python train.py --norm="rmsnorm" --rope_theta=10000.0 --bias="none" --init="trunc" --optimizer="soap_variant" --decay_shape="linear"
Each number is 128 + 24 x the weight over its row's rms, rounded and kept within 0 to 255. Layers, rows and columns count from 0. Numbers have three digits each. The size before them is the row's rms in percent of the matrix's.

# up: layer 4 MLP up, 1024x128, rms 0.229, rows 403-582, columns 32-63
# down: layer 4 MLP down (transposed), 1024x128, rms 0.223, rows 403-582, columns 32-63
up403 115:174134142122144152125104138114128136121145164110085132112104102142148155115083111087124111161153
down403 105:137143158103140208094081166113099144107120143147123135135098125168132114137154115123144141127125
up404 112:155120111118108115131123144086117161131149067119098165135120169139097128130139114135133168147107
down404 109:147119074156124149159129107149125129125151115124161105126161143108144136141125112169119086084151
up405 106:099158104161134174137136129141137159120092099151135145125117152084106149141132178125152132160135
down405 082:120113127133160074164115160077099120090150133089128153077094114150160123124114155123105140084125
up406 102:152197134120138101160146182157080121138113113180152145126148163054132165119134154143105126116144
down406 095:140119119098133110140129118181067126115132128137122149166128127119130127096109153168171151133129
up407 116:104143126134161120148136115122152137116113115154160161121142120131156088117142075143097162107161
down407 076:150136141125142083124141183149121118148122139121135167142124144095103112103124162131156148132120
up408 100:110081101125108107148083092142119109164135119117130120134143136137102121115101140109121159136124
down408 090:108127085113095156087117121148165108103136140138143104071134118118120162107108141144113164077138
up409 112:091127149138101131163128129132107098087158143135097133097098103170067156140133108129082097135107
down409 118:115109108161107123118117095130115124088075143114135128098158121149131137123145078155144127128134
up410 093:158132147151101131127154193089140124113092141132136129126117074154159134124102090136116136112150
down410 084:110131137120123076094127127114112143126115115161137124154122140155097137137101126133128130131146
up411 100:136138132097156137171115087115126103089143175159128147119153155130103116149179103143095153092104
down411 096:142131088088144178131112136134089145127133150151123125119131123159143171138111113145109137148136
up412 091:125111131126149110119121165124155163098099138091123100129155149105107126114105150101147133119083
down412 098:122120097126104091121126119154117102165122149159165124136126103191167128136120125141133117157142
up413 100:109132133168080187118104127149073129129143136143149125120047125134132115110142168136150129156149
down413 104:133098100085134127157111104110131150158101154102143118111152092105105141158136137153145141108132
up414 094:152152116147174096111118110137132153164134113147128094145183128145122089148134103120119106152118
down414 094:094097113135121137119122126143118125117117182124099134083147135172159167131099094157154170093113
up415 091:128172135125106121144131116125115135117121097146119077084116125121168102166126163128107153152115
down415 082:103117106145125112115129148168142133192119128133086105174134170113127144102103118137179128137121
up416 085:139107161146120105152126113069089158164131143163124097133121129125146154157140109115084148129193
down416 091:109120116137144097116149096125151101108115114126170104156121148147152160157154099186148100088122
up417 084:101118109196176133085160130151132131081135115118088127115130101085128124157157157121106154086167
down417 083:104122191127137152151137125136119113127167112167160158121156122143143103175125135130128099163099
up418 108:114142140121168152091129117137143114092130106128106125152096156112167084140129099096130094074141
down418 109:155128148086096130124124179137115110121103139166133144123122154170087168103138146131139160125086
up419 106:151116139120083064108131165106163091137112124099125125112147179106107119157121142115076114135156
down419 098:127131143121111119183137136102101088171064120146111105152157136159139140128135120116123134183104
up420 107:144172157120118139102126171128106118137154123139129142146093165136126084129160115095127107117125
down420 102:123125124115136134185156124108127073106084161088113136130098145096112103122095083143149094106148
up421 106:124131165118198177136156123117135146113133088101137156108149136083133131100155184125105074089079
down421 102:132118174155116049141152108118107114152087117082116106124148091107095137131124132123143130133112
up422 096:105113166073117125101165133095148125126133112113140150112093125107127095088116141145116134115110
down422 107:100130116153141144106145107108139170138111134114137129123128110129106108139128130129112132117116
up423 089:159148152106123185139103159096116144125078151112142163096121107119127139178111084145130117134124
down423 088:119143132136112121121126142157146120089153134110107091166108124133113135114203122159100088161111
up424 099:119121122150134148171150133151127152127150148115179125129158126074146145181160147157148120115144
down424 082:128119200133132113148132146164123120119122122101111118155138173093165129113153117113086167093147
up425 096:185133157101147079127136087141152110095156187087135135108118124075126155123153118146153195076137
down425 100:104116118127130115132088118097116101145194131108127138146112125148137113131126169146138088092165
up426 106:139167151144192091114133097150152133137095096154133160152111103125125165135124134131091123121147
down426 102:129119131150079104085104112101134137188165140119087096136120160142135165132111075165094142174125
up427 087:169125139109119129128168083128154129152156146124123095135149151099121143113154147135158123094102
down427 072:130118101124113128159133149132144120116169164101144160124149062152147136141136123129118167125104
up428 109:124135147168127116096160155141133143094138139132143146110119119143135104154117151112138121146126
down428 110:157142133122141125147141135148133077117132129093125129123133100154105158166135152154176107082147
up429 102:127157150144138136142081155105144086129149132096143168148128174120091083110149148156170100129105
down429 104:111115139143152147150134110148157124166104135126140128098127093150131157157149121106168105093120
up430 104:150127136170137103154173102111123139100148121153147150122143132138086164163115155154134137137129
down430 092:076145130127114158120127113139160101119091152120115119092098106126135139095154147116125155125107
up431 107:087127136153114124152134134158115133112113126172158063131148154114144112078164116068129118132167
down431 105:151097160145150136111059140156172142115116136099109152110107139112118094190145117133157093094083
up432 100:106164144120104146105165159121139139115131148098174136122139123145125099148154122128136141101118
down432 114:136155141131116189148097114138136151117108185118114150146120130153127153140143114155143096157131
up433 096:138132106111104123094157124153155112108148159170135125136157119117173116108149111123108121153150
down433 083:121109170097137139100103137120125118135111124126143162129140129131130156157144112138103117117162
up434 098:139102133126129153141161160092150090107155093146084189088095152104125146171121083114130111151145
down434 096:104125110103141084122178129154093134090098148133126092173140163166150185129133128145155145166110
up435 098:128140162109115130087130110116168130156151151149116110129128130176173109121180143127119155138110
down435 101:156134117109112125132138116143108128135135090075181098106142143104116142148106128106137136153150
up436 108:112129134145148048120125154139109159093156117148109112104108146128142149162111112150114125091147
down436 117:130139146166095055130145093149122183122114161177107135154114132143143155152163096129121139139118
up437 109:143153168186118113142139120125127140128136169110109131147145127153145087179135091139136108109122
down437 120:141126110121148122118131152111121175134140137166180129146091146148103100086088115139094155181138
up438 104:151179120155122108120163091111144148086170120122134136135107083191122146102173140120085169151137
down438 106:098121098173101102111134105131139084130122108129105118104115128181109166129152127107153116185095
up439 111:114099145152152069133135113169146138133142102164110181109150130143105123182100146102112166118117
down439 111:166118143121119118131115169150093135120117112128134114108074155103124144119147122116122132163117
up440 096:098098128110113095157137149140092096133139100128123130094150129116089064168136138148133114104138
down440 081:098132148108074136145108113099134162152101131112123103123057128116125124141168108099138127144121
up441 105:143132142136147143129102160128118160108149119067084144093121151088083180161099154133141125139194
down441 103:111107109130142150101140103112136117117126124124124136097204138153161113100144137147099121130114
up442 101:100135128165154176137106114099081129127133120150117139118119086127142100159117158071107100124149
down442 078:158165172140159071146176138150135152128144167113111106106119120138096150113184127122100124097108
up443 101:135129127138111166103085112144134098154132114122123099082083175138121106097149091151133122103099
down443 098:139106126192135116146104100125129156127113136141131106151137082143125138121152153146149085180156
up444 103:104115117132152082162132177107136087159119108079086151117150106162147085150065163145119156124116
down444 110:139153100141157112142115149143132136118146126121104169148119111119151105088102113122129124137156
up445 100:120167085107136145110122167162149137155127119102122118144128139095122089098090153145140134127128
down445 103:113120133137121156149142097168139158103130134129157129125177106134093146117065126169162148134109
up446 096:127114107147101126118084129070137166170116138084131177105098154145119107129104130141147141092112
down446 080:156144139166109094163166117137125118134162119130141123142103120103149136151110112109111128110118
up447 092:114155123109111099103098096105076136146152132125097113151119106138162089124153115117130189106165
down447 093:151095140115152137109147096132130107121143119110116098078128120117149197154159135149127083141102
up448 086:139141104137136131149178097106173107120129129123158126093115112152097071124130125088152143147109
down448 085:114135099087120105097148117109093145172160107095104150140163150123122117114101143171122154084148
up449 118:125155157061125095140149088096128137115154111118138104111115124130143130098109150156084096116135
down449 123:121170111113133143087181121151127136135141162154164114116135123125105139172140133125108154159100
up450 090:126159139122176169149115143108099090158124150130111163128106126129149102152068130158137115147077
down450 091:122101142125148121107144134104104104075128105126070115126128135110120127132150148173118133140162
up451 093:114153124132144101121123065118164132125110097136131132158115155160142141157153118155122131122105
down451 085:092100105171101141139124114146111111156110123074123124140127100122126157128122088151091095132109
up452 090:177135150097158115140129125166113127091127114134159112155129118144154139160094124161137113113142
down452 096:100137131133125127143176098133114120126116150135102147127114094110127149153114124104166153154138
up453 095:164102111156152151155113123113138133130171115122132116129116178126132133159172133122141138131170
down453 089:090115145133137151093158112147120143155092137125112112103173106128109099081107168119121104133097
up454 095:092102135174114144130077136139150149143107151145116162143135126130114144109129132169099105126139
down454 102:129140113122142119133106137174159133146163128128146124115145101108127123092122119131141106112124
up455 086:128149148124128146133093124095127154136117104112093178091123099107123119160148133127108097154167
down455 080:136195126162149131126182122138138112126153134139136165140131140088145123131158121119111156129129
up456 102:098155175136131151119123111119095139148144176093132165132121156069116112137155121161096116151109
down456 107:180101135116127148124102126146121145111139111122138142137119145145117132104118158112106129166149
up457 093:107150135113119131108147105155153125105143088131103129132130129129073142156108116157102092092106
down457 092:103125099166115141116095126124139139156147194140144128124150120100138185110157076134139124097101
up458 105:097134146145155119121092101123165124132155166143114152145127139097141060120146125159110140086127
down458 103:156117128099132150141112141152091108123134148153115129117160103117147112111122138130140186141124
up459 110:111093127121116114139136131143116114150108142147112102138105108128117141130134158144130132114121
down459 095:125086132119111145133130122143137165107124138122143143138173146141136148129132119151136172143091
up460 095:171149137109144127156108127136151094101102137134131143131149136138106153163112144135139101123125
down460 096:099089144121156139118144131140149134187113125153142090127104124171121167170131141091141179084133
up461 103:107138084121142178097129152131160186155128141166125117110077125104142131167154154137100105135133
down461 084:119114180130156054136130140123143162099146123101118143119115108141100113133129110091125178119134
up462 107:091064129153101086154106125117121138160148120122081137119099105182130131116130139093111146121130
down462 107:123108117118109155109134166141110129150122114162138105156155141078117129091088144157132109152115
up463 105:115137136190159115086125169171108160130158135163105131153125175154127130101113121136118122116112
down463 107:091120124147112115146104091095076113168103152152124112128120110126125087103122112123145132124137
up464 093:169121099148127092142170114095115106128170094130129097111152116111169151154111136099113105080153
down464 095:129134137213110135120153117117133157176148150137118156131119141137153125124114112127117134105169
up465 081:147104131164124152149070128131077149144145152113167113065099145143110139143123144156070143103110
down465 096:127164095193113157104095109164167146135097133147154137138110153121135172147171113108135108100145
up466 094:163160151172154102101104181098133091129157144151136153120133128143153145081112176128113105182122
down466 100:156137129109101156140140073138136137132149131143130120131145122100115101103105169139166136166139
up467 107:135112134116108110116154142192111116108130123128128175077115147173174124128134160142117147073144
down467 110:120082098137123131149125068122131111162124127110141089164106107085135101152142108110161124123144
up468 108:117120168163087131181068125101180112121107141140151095131123087107097111095154093105092177126116
down468 101:122084129132185135100089134125092124113131166142118146109156127159161108126162125161115058119115
up469 090:098124146119110129151127117143145141098127112111090115117097086107145101133133149147128119137123
down469 089:121130076107175102114102090138101101129113144096131143139157123132094134181114109081114162137116
up470 100:121172167119125136082163124109144160090171173134124154147097150182150146143107138154120163117116
down470 101:107126123105140094127118159124123122099156122118138139099109118082121160124102092163096138122092
up471 108:143112137119154087153142074172136130126128122113111149127129130135115072094139106118133137079123
down471 112:118126136135115123088064092099108152141127145094137097120155131107097167103118167126166137139108
up472 095:148144089126141128154174140144146130118145101158107135107152178102105115105141068126131126138130
down472 107:118099103163099095156143130138160124130131093140114176144155138163136091135135169123130106124118
up473 094:154153181144152115097118127143127100125126162173114122123148126101132099126105147139141136096089
down473 089:171068110107160159138141105127116130132101156144080162122119067130115109132165108110109132192126
up474 089:130114133095102117117128093132167159081094159098141139124093125111147144151166074100191118103132
down474 087:121108159153132129130161162126100116146194115142150115115168122135096105134108158096141167118138
up475 105:115165125151157109173108133083099155123133126131131138115159170077082163177124133109120143121158
down475 109:110125108128102119143125147119116118127137124126138132125097175078109132093100145140135107196181
up476 096:121170133112152158135143107102118120148122121155098126136120101177143126132091117102093128113141
down476 100:106124141106143166132135143133115101108128126104092097110053139104104130122122127114131131156134
up477 090:123134136170105139149104138113123116121120107148159132093109127157116079095118117138151138087134
down477 078:146119124115133096143161124117168108113194158099119140102141148098134129111136109145096137162128
up478 106:111112136099119088073133167106130109098121098096113142140127171122092136138149124155091111142135
down478 096:111140134132125142135148123106097095183147165114116126103117128113096102144123122128124103087090
up479 085:098107146139146126175175132102120096172156119147125117100159166155117142151136168124133148146142
down479 087:116126140128152123128102156120111126108083116143137190158116160124119171113157102146112117101129
up480 090:116150126143163107093187131178126145146122140146122146154124152115183163093153141124115127131141
down480 096:163128109092158105128117103060129112131116103112106121146150146180113158136094100117120124115141
up481 107:171089148119128125092101115107127168113137138134130115119090098088088161132111105097117120169154
down481 106:118120090096168124101158117164109077126173168120126123143139098137177117104107098142167156204117
up482 087:083112113155150151137118108114107142153123127163120103084120129177092162129142136119120125100115
down482 090:087134143150130096103140161123118124116131134088073142159138150073163132086109126106172145132111
up483 109:157092120128080093128154123131120133179107153101140107105118131115107108138170123137124078113152
down483 121:140125121113126155114097144163115149153177146123119155124121111137113170114143138109101146147163
up484 088:125154139127146174070131149133133112119104106160090122129118125071131114114164093130118115101143
down484 081:118115149116098052120093138125125141123155121101126157133125110107137112158092121151161155101131
up485 103:127123126153138117136203116150139131129111155117153156124091125137101130132095122135103125129114
down485 111:067155133157119150154117111097119113142151129124190117083148150160121091124148143137093110136137
up486 095:134135125110124139118116131115098117150106156117109149105106117090128130136097099097133132096158
down486 073:137158191110153058121143144149130160103113111111141171167117150148112134112132163069103151128116
up487 105:103155144107104143158101118085153142087162145128116141116072121132154125124129140120148128142168
down487 105:106136115094093127101158140130132111159192119155122121101139169108104081169138117140138158160115
up488 102:084146146136122096111118091161145109148138126170121084084113140164125147111122110094123130145093
down488 110:160121122101136143156086145091105115136135123150136117113103150129120135114133115152119121143149
up489 096:121121172166113192172153096153077165127103134129124073117118096144134116123104138136095183133138
down489 084:127135155065143096112177145130117121123129143140156157176131156123117160107140147135112140129092
up490 087:131135114116164163158136127115115159162116130146104158124116083155161161089126120090156101126074
down490 086:041138131109106158137098126154127122126109106122132107126134105123102124109137152169104136161099
up491 095:142112151116114108124125132110097121144168142158100117124099161121094139097091113103130110144153
down491 112:132100134145137109136115145191126154177180092103135149132144142110108088136085120128151130127119
up492 093:160114147147154140131147136189089153191159130120140161095085156146131124117105107103147112155133
down492 097:119132156144150109115129139123059106118123171122125155133151130130142147138119165150138127091121
up493 097:128117136119149139110156128115122138146119117124144131101140150104150118154170126125150104098117
down493 091:141110148149116104156126138121151108100124145132128098130104118218154155107052126109123150130154
up494 090:111138130146142159121174137089083152162099138086134195165111104149068113131137135122129160144122
down494 088:106119088117160117131121136127131126131185131120124056093148096087137138173104103150108107136129
up495 084:127149139132104169132107112129125134137133138135093071101108147123134130120128144132154139112073
down495 078:088145114134114145074149124145148152136165105122160142160131122112121104140142109153139112166128
up496 104:101106143131142142145121152100122096118140090116075175125106174127165145122120107089179166118108
down496 101:179112157145114112108104141166086098139131109126125105150093140106084134144142120137117083118110
up497 095:144114131160118118189126096134117108188147141125099096103155146112096099139112132121136132139103
down497 088:148116160129121070145100115127102129079114087140120153116159122134142118110152156126133142123131
up498 099:129114153133110121108158145190161135179125158138174099099111138143158052131158148188119144149129
down498 110:140160147123104109133155114174127117148122125117138130111143160152145176136152174129115120115119
up499 104:157140111124128108132153099141135110107120115122133208143070134171140077150121112174130093115126
down499 112:092118113120111115090130158134115162112156105149121088125197126127144128127172120129112132103132
up500 080:144123129183144140166114140112141122124139123155134136113111142173130106110112125107098138140113
down500 083:138123126131137155138145142135132149122152166070138150175144059151133160131125121136149125140139
up501 102:108122123143098095157098076111127146085150147120161133118128138154105127113143136136158123128121
down501 091:106146144113122177070126112156146139142116112136133131121114101126075127135124116068124150094150
up502 096:123074132118163124109092113137131135133126111183126109102149157127135119151113118068153086144121
down502 097:149138155123146139130144144151142139149143114133136156144110137106134129137119095198121149101102
up503 095:125103128143182149124103108125153118093080167129144101122105129091133140108153117089171118172161
down503 100:107126099160139144132140165120106131151154139094090174139134113148127117175154147147117149108114
up504 095:140112129085146151147117105096123132103110094154157149131101133111126137117111124146127121135157
down504 087:119150132131095074117140142162079100078145124123154157173151119142116139137151121081136165118167
up505 081:164106147138140135159109150133083152115116131141152125122115134133114139116188078110131110134114
down505 084:105115124128134111132098168143128166191168122117121131142161140161140188160099152172152113110103
up506 099:104184138119171104152088093122155115130157133125136089130119121114130114115126128100106135141133
down506 114:099117156155118115153140128118130143064122128073164158117118159117122166116099147133118129127119
up507 096:141114115120181100117152169116142151084111141110137138160157122122137153154114099122119121139147
down507 092:094129097123107114132161104152131129133134133103155161122133133139149140110146111105153120158141
up508 096:114145118125075105148141124146138134139091132142115075154122114153161133125108112095112150153106
down508 100:180139074121118217132107129126193128156133154124168138117142141103110120152125104122114124173142
up509 095:139126137153090135128135127128091127130115123127093131109117157113112118098114167137121136108152
down509 089:126141117092178136115161110109124106112110139141144127129124122127144095073143084128126135151126
up510 102:111136154148107122177158119117132097143178152128094115112111164146107116116124158148121103093143
down510 108:122099044100097122155165151133089114143127092129129093132161120111161117102126108137128173167125
up511 096:127080102132124121084139090112170153109118107094143140088100139117179123129148118104134102116149
down511 099:151146089106115133155123116115066109112150054121128119156142093136160079133142111172098138141142
up512 115:098175104140099131127117121098135103157132078159131183139115175119113142143102131117108175157153
down512 118:168131133134115149122160156183151125145130139114133114139139091150120132100149140154132106118146
up513 124:147119134128094143174131104125120109085155146116080110070150106163127121134122104118156170134171
down513 132:078140115119150114145146151096158141145133115142086103126173097095146174072131104104119132100134
up514 083:119149113138120128151106154123129131086112145093119126111085113098132141131160134153165133113140
down514 084:141149179128137156134083121166130153128163131185120121134185099143126180114103114127097108132111
up515 093:090121146173145107152115097151134118173111117144141145096110144077133140127139131138135144118101
down515 088:151122115097140113078105149145165144125133151157180113159080143124129165127093169156138132142100
up516 092:122135132146153069132153154141100147126143134142133148147162100124107114108136116146109110079124
down516 097:126114105150110126141143129169138122128153119137130105136179143162118123117159132131109094141124
up517 096:165129159137120130116116153154120120072129077126092164137088132154146114114122161112117093106093
down517 098:107083154103129174136130113105137127106118131143138138138141161128150099119131136146130110163125
up518 116:134093124104154132164143099150139072131184126109138118120134141138111144114100114122101140156094
down518 115:165108061144111142100137124155138104123141144133112118131130115096101176143096124164156137099135
up519 108:180158154151164121125130114143170146104064141128104130121149084145114108133164114135105115151150
down519 116:165111146106126138114116112098110110128157076130119094123120143150175162156125123115117138141113
up520 119:153158086138134099129138171171121117137149148098150138111134139144140131145141132120112105135163
down520 110:123142113116143114108117121144155109111105125125076140124142099128134140159131079127146122113127
up521 096:108102178102104101105137126126134144137181121118125142143145124133135130149117111133104132123139
down521 098:126137119152152137114105153137175166103140148128132165186116149150151141114150160136149083177106
up522 097:090161141162112140168146166123106161134096174131134138141119111103120123175128123127153137163162
down522 105:117107121136111129073124121115137145120142151103128091093115150122130166153112137133119093152127
up523 105:117148104127150133198142124117148164129123145154136121126132087121142169128117105139132132165158
down523 106:101157132196142115172137153117149102139139146111098144140126176154109141136098132132160150097167
up524 095:124183147170106138146155121151133122112169137121160123105057130145080115090128143127160178136106
down524 107:133157105121151104128101173146112111111100133188057132099135162127137204161130123145125098099152
up525 109:128113137114171093145195096130148118126101106091131155121127116146121143149153125129114134144150
down525 099:105126156134108110154129083097100137127119150080106139106102105133128160111105106087083158151120
up526 104:198167126144129135158142120108129152141090107106150132154103126120110122111163132094140143128156
down526 099:074105137152136118129151094128112128175147127125143140111116151133122070144094114128147144115155
up527 091:122076170119147125124131118141109119123148108065095130120102124128164081104135117107119123102158
down527 094:165140126082118119173102110110109163137107129160140111126129123158136153169159073153149112116117
up528 095:136115136176144127133140129129146119119134131078154151133113126120067102138096120159119171118111
down528 096:088147107134140164119121144108099142104136156079129101150136118151105170079117106157123147171100
up529 094:132066117167112081165138152156139103127150117113118150161129147083094116141127135137099153097151
down529 102:117157120160137127145132124088108098074105150160133121157131162165111154101128122102158123093131
up530 078:133162149167131124158135132139132138148157136130075131125132129132119115128145131149115125124126
down530 090:126176121077139111119130149165098167127106131107117109150105153137149141142128100125147142140089
up531 100:122101130117171155128150116100115137161145134131116100120129159116132129149175120102172126107168
down531 073:130143179114104070161163143154119115110136109113146159158114141127113107106128155168098147109107
up532 090:122152116172113150097121176132122119128137147143173103135138147116124121157134147189117125166140
down532 105:180112131147151128108111079085144133114101122050161135153134117151119104108129125122144164109149
up533 100:144135164099111144177155172142106100142101136103114178194142110100116139103155147137134141141091
down533 098:142156161142178131162108123117113110175111149183121098127140167129125126154135095156128148058120
up534 106:103144139149160154108142131119123156128115132101114147142137140125134186119090110139096112096103
down534 112:128104135135110109134148123131091142125105122118162159115125075190131111114098140134114137151110
up535 106:145110165151149092124163122164103128134153176111114100160122134111095113130161173126118132102099
down535 112:118136122109132135155113201105147103136101150105113118141121147112169140154113091174158153126113
up536 094:129135132125116131122163131085130159105067116118122140135101139119117094119107094126153134157142
down536 107:135136095140168147169106130115111190148168130131081130137100138128115150157142113140123116113108
up537 096:128140142123120099170124157134140107141104111169136138146103124154135076055126094129115122098133
down537 110:153100066110122133167121117106117128102164121137111117094132108088104148142140115123109127107154
up538 084:141158121130165088124095112108136123135112134152100135115112147120119074111122111129124079117173
down538 091:114120153133120149106136096100156128135134109141164111156142113150185132164161118101118113109109
up539 103:069146152133105145138151143147122130123162137151151111103129120151128118121118159131117118080150
down539 104:171084110151159129154111102166128137136107149092155127105118104134110156147168143138153107138127
up540 117:153149098114145113113095171112117133146141145169101126177101093154105112126106133096128095153161
down540 118:117159159142183157096107133125123180112105176110155099107161127146185122062065128142143164139083
up541 088:122145134107125159132122140154121121126142122138143109106113127083125106118159100144116090089169
down541 097:143156129070144118137135139122074126137124179140123143115142091163104151123161165147139121154144
up542 117:129134172124110107118136090129146091119146130120086116146134135102116133111118147137140174118129
down542 119:054110153122114124135160148157114138138171134092135148116156128122124124143075148102131188112121
up543 091:131138105131145106136105139137132120104093144121111138116125121111176099093095090154141107122096
down543 079:119156171108123146123090174135138149147147128116164142163146143087111132113116100167152144106120
up544 108:130155075139120092147111119091154168095151121128138127126097139113169150123121122120150115156133
down544 104:167069165137154103112099087112149105149133111056130132113143081140151114133127137123121109146120
up545 097:145112129126153132153151141156083116090160093141082133114148138099174116143133128134089148136097
down545 111:167115109130091099152156122153166132097132136147151087084202112178132132112144128124143147154121
up546 101:118152168121176128134082150115129145135119154121130104124145183131135089136143089134129110127091
down546 108:109139141112138116136135131166147168088145104094122137113166146145114145143127165120159160134111
up547 109:134141161101091122104108139119143150103137120129102106128163135109158153138145125119140106137131
down547 108:080114111134151141092115096107128075157117137118115169113082072159136115137152137184136159144098
up548 086:096155122180101139148113118133110119183124129130103158108125167104116081135086127111121109102066
down548 080:139093114152133085116131117185113144114135146095145125146172140104123116121138123136138155149150
up549 109:141103166155104139069137142139120162111112136163124079113117155076095110105085110112136114146136
down549 103:133064140118076133124094108142124114117095097091073117126109096129154135137104112159111112134141
up550 106:127100112164163137109154094156125101152136155134105129106133091143104078168110118139120118074127
down550 120:130158137119152128132108093094058112115148168130143181139091091153129154121108131101121130107157
up551 093:174123128102148138129163161143150131192140133107138105131092134123114127122137123098088111087162
down551 100:111130126116070123160117103138117105119118105116117119129104129148122162159143103085156135167140
up552 091:126149149113149101103142138112156130139155148154079099137151109106164093133113114121101149124141
down552 085:145121138097114109127085083156117122121145150124119136148134115138140108142170107135106093152106
up553 097:133099111110061136140142120156163141143156139124117139130143093140136079102139115115115121100142
down553 091:097134142176121155124158128118120144132138130122106143149150116108128161093112189140166114185117
up554 113:131139121185100115144113136086130132163158124165079165123141186123110119119125149134121116118127
down554 123:148156114170161110145162103141142121070106130090131118113121137121107122153109123114171145140146
up555 088:136099102179088128070141133076152118166136133120132118110124104147147088122156123132151115130123
down555 083:148154155132129138119128118167068129113134116117160154168112118103118131091131169141102177109102
up556 103:111132144164099153112162139126146134136183103094085117115129150143166128167119115168109149109116
down556 105:125124186109078158148114153117106118138167158109141102106150120127139152128075122125149171122118
up557 089:135111118170144144130115110124092186171135133115106128135118181112103138163113139133095118134173
down557 096:106131181097152123133133126142114182123122145075115176152144126115141151098177163130176131122135
up558 096:096124117154132149128133118103178096111116145097119166103129106102154114129096059171114136092116
down558 087:068127161130129102109133120104129155102138097068160165124117141107141103129115129136147162128174
up559 090:101122153096139139100112139096092088115121124143117132107125126141089120112113089099077127128133
down559 099:106066132127129165107154126149122184151148160159142126106125131151182101159112114129139103126160
up560 099:143156175113131135157142112080146143105130131086130158154118138152110162135093119122143149095160
down560 104:145118124124104122100135138127155121136143165150138078145156144142080152145120132129140124155150
up561 106:101096164163147150111099122137124137120126078130139128083071174090092140100132096159143104114113
down561 104:099069100157103100131123102094149162098129091145122134125112094105146184090107128093135116076141
up562 097:136158142083108088136175097114102194103127146129080117115164104113152102109119126109134111135133
down562 103:086138167175152144100114113132148150115126167161118120132128146141123149133128093130108122128118
up563 093:128129121160113138217139164116115119146145095154115119146144097110123119153097182114132104153103
down563 086:143122099123115148112096108127121148132133136128151144176118116135132142132135146158090125125134
up564 096:153111138120122078121134110111126149137154176110110128105097079164131180122161112122137127108116
down564 110:142162096154148158109068107110161141120109138110102179161145164115123120160185137137149120119127
up565 107:164175160162082087154151126127126137124134154117157156163117123147087124105095137140123113106111
down565 123:140129067146142124181109147139117121142121151169131144142126106192151140147103129186135157165094
up566 104:128115119152127118106136143158140152151142135179122119131140112129115136144150148096068158144114
down566 107:090122144120149149138115158071092103160139116167133142156146143129117098148098141089107178162147
up567 088:144116093132124129179140131100132129103102152131083156148108096102069111113121118120139138108114
down567 093:136093132091116199090102099142112116094139121147133135124143104140145101123124153115108121102137
up568 111:152108104108118077154177133186132170115105122096134146143136158158103125136138075124139138115133
down568 126:128105123136064086107136155102067156136104088113135128153149100093137094132140129137127141137130
up569 100:129136153124122101128131149105125137112127147137122098084138141130120127143111110105146164130116
down569 107:141162113118121149115148139125106106151091156103135140141134153159121117189184100114160131138116
up570 101:122130134084115116086117118127135162118160130149129117127164142117168128132126170135117131103156
down570 113:140122097105113143110110209112147141143150085105115096136157131130110171122125118093097124104143
up571 092:134123120129132127139135099140138164168117130116128135097171110137118122181122165133123122138149
down571 081:136112177127118093090159158152126094103135097129169141149120170141148116038137145117122155120088
up572 106:124164099097123102107144146103139108129165121118134113120127123126127144159116154168087114137102
down572 101:093103128148121153129108134150137116141075105097165142121136125155118098136141134141147127121137
up573 109:136150119143137131144142074166154146128103140129147093100138157133175133116106104106108146107130
down573 112:152105177126159167092130090123130105141140148136113163106118113100142119128143149111113180086144
up574 096:145110149153167087124128092112134158117144161153050123133144152079130134111172121091173120146148
down574 112:130126154168110082148152113143100116107092105106157119151126140131080131106136171116119184115122
up575 090:133109129125121100164070123100040144115106110123111119123139175112142123103123135145108127120147
down575 097:117125168118140181123141139145144103157174149111121141139122124156104177133139097120136105157118
up576 097:111109136130138189151136167153139096126104109111107118118116099118114100153155166118165122115150
down576 083:131172152144137066059119146118142127126137172115115125110095104108088137128121088095119168133129
up577 090:150167132117165100127131117138131075144117128141146148130118071113109137109134133149109148089093
down577 092:154106135168151163142143168096129140103141129146120133143118131092119141111126140115112119138134
up578 105:145117146164143096127129105096114138134150082130084091153136124136132124150131159132106141110191
down578 063:109156155145117083117160128140132131100146141124138161150160136094108146156129159144135137096130
up579 103:133100139139135142148126117144130132102151103095133082148149143132077122093112161110101162117099
down579 110:132155113096107138127128106137171122111110119133129134098122122116118180178126146127116137154130
up580 097:139137118098113120103154091120142179123114092154117134101148157131123134086160126147116124148128
down580 102:136123114142092135134133098114109151146158136120126142121097160177134106168149113143146125168085
up581 111:115141138164161164137139165076085161135093149119111136145137124137106155086107130098149116140161
down581 109:137133112113128113117128149144119131111129159149115069122134095144115131186106140156108202126115
up582 108:083119147165122147091136147130121163120125120131154136120161107125093173167091145091124116124121
down582 107:114145116141136141136133170100118097108085123147127169146133143130135131114116138117152126177138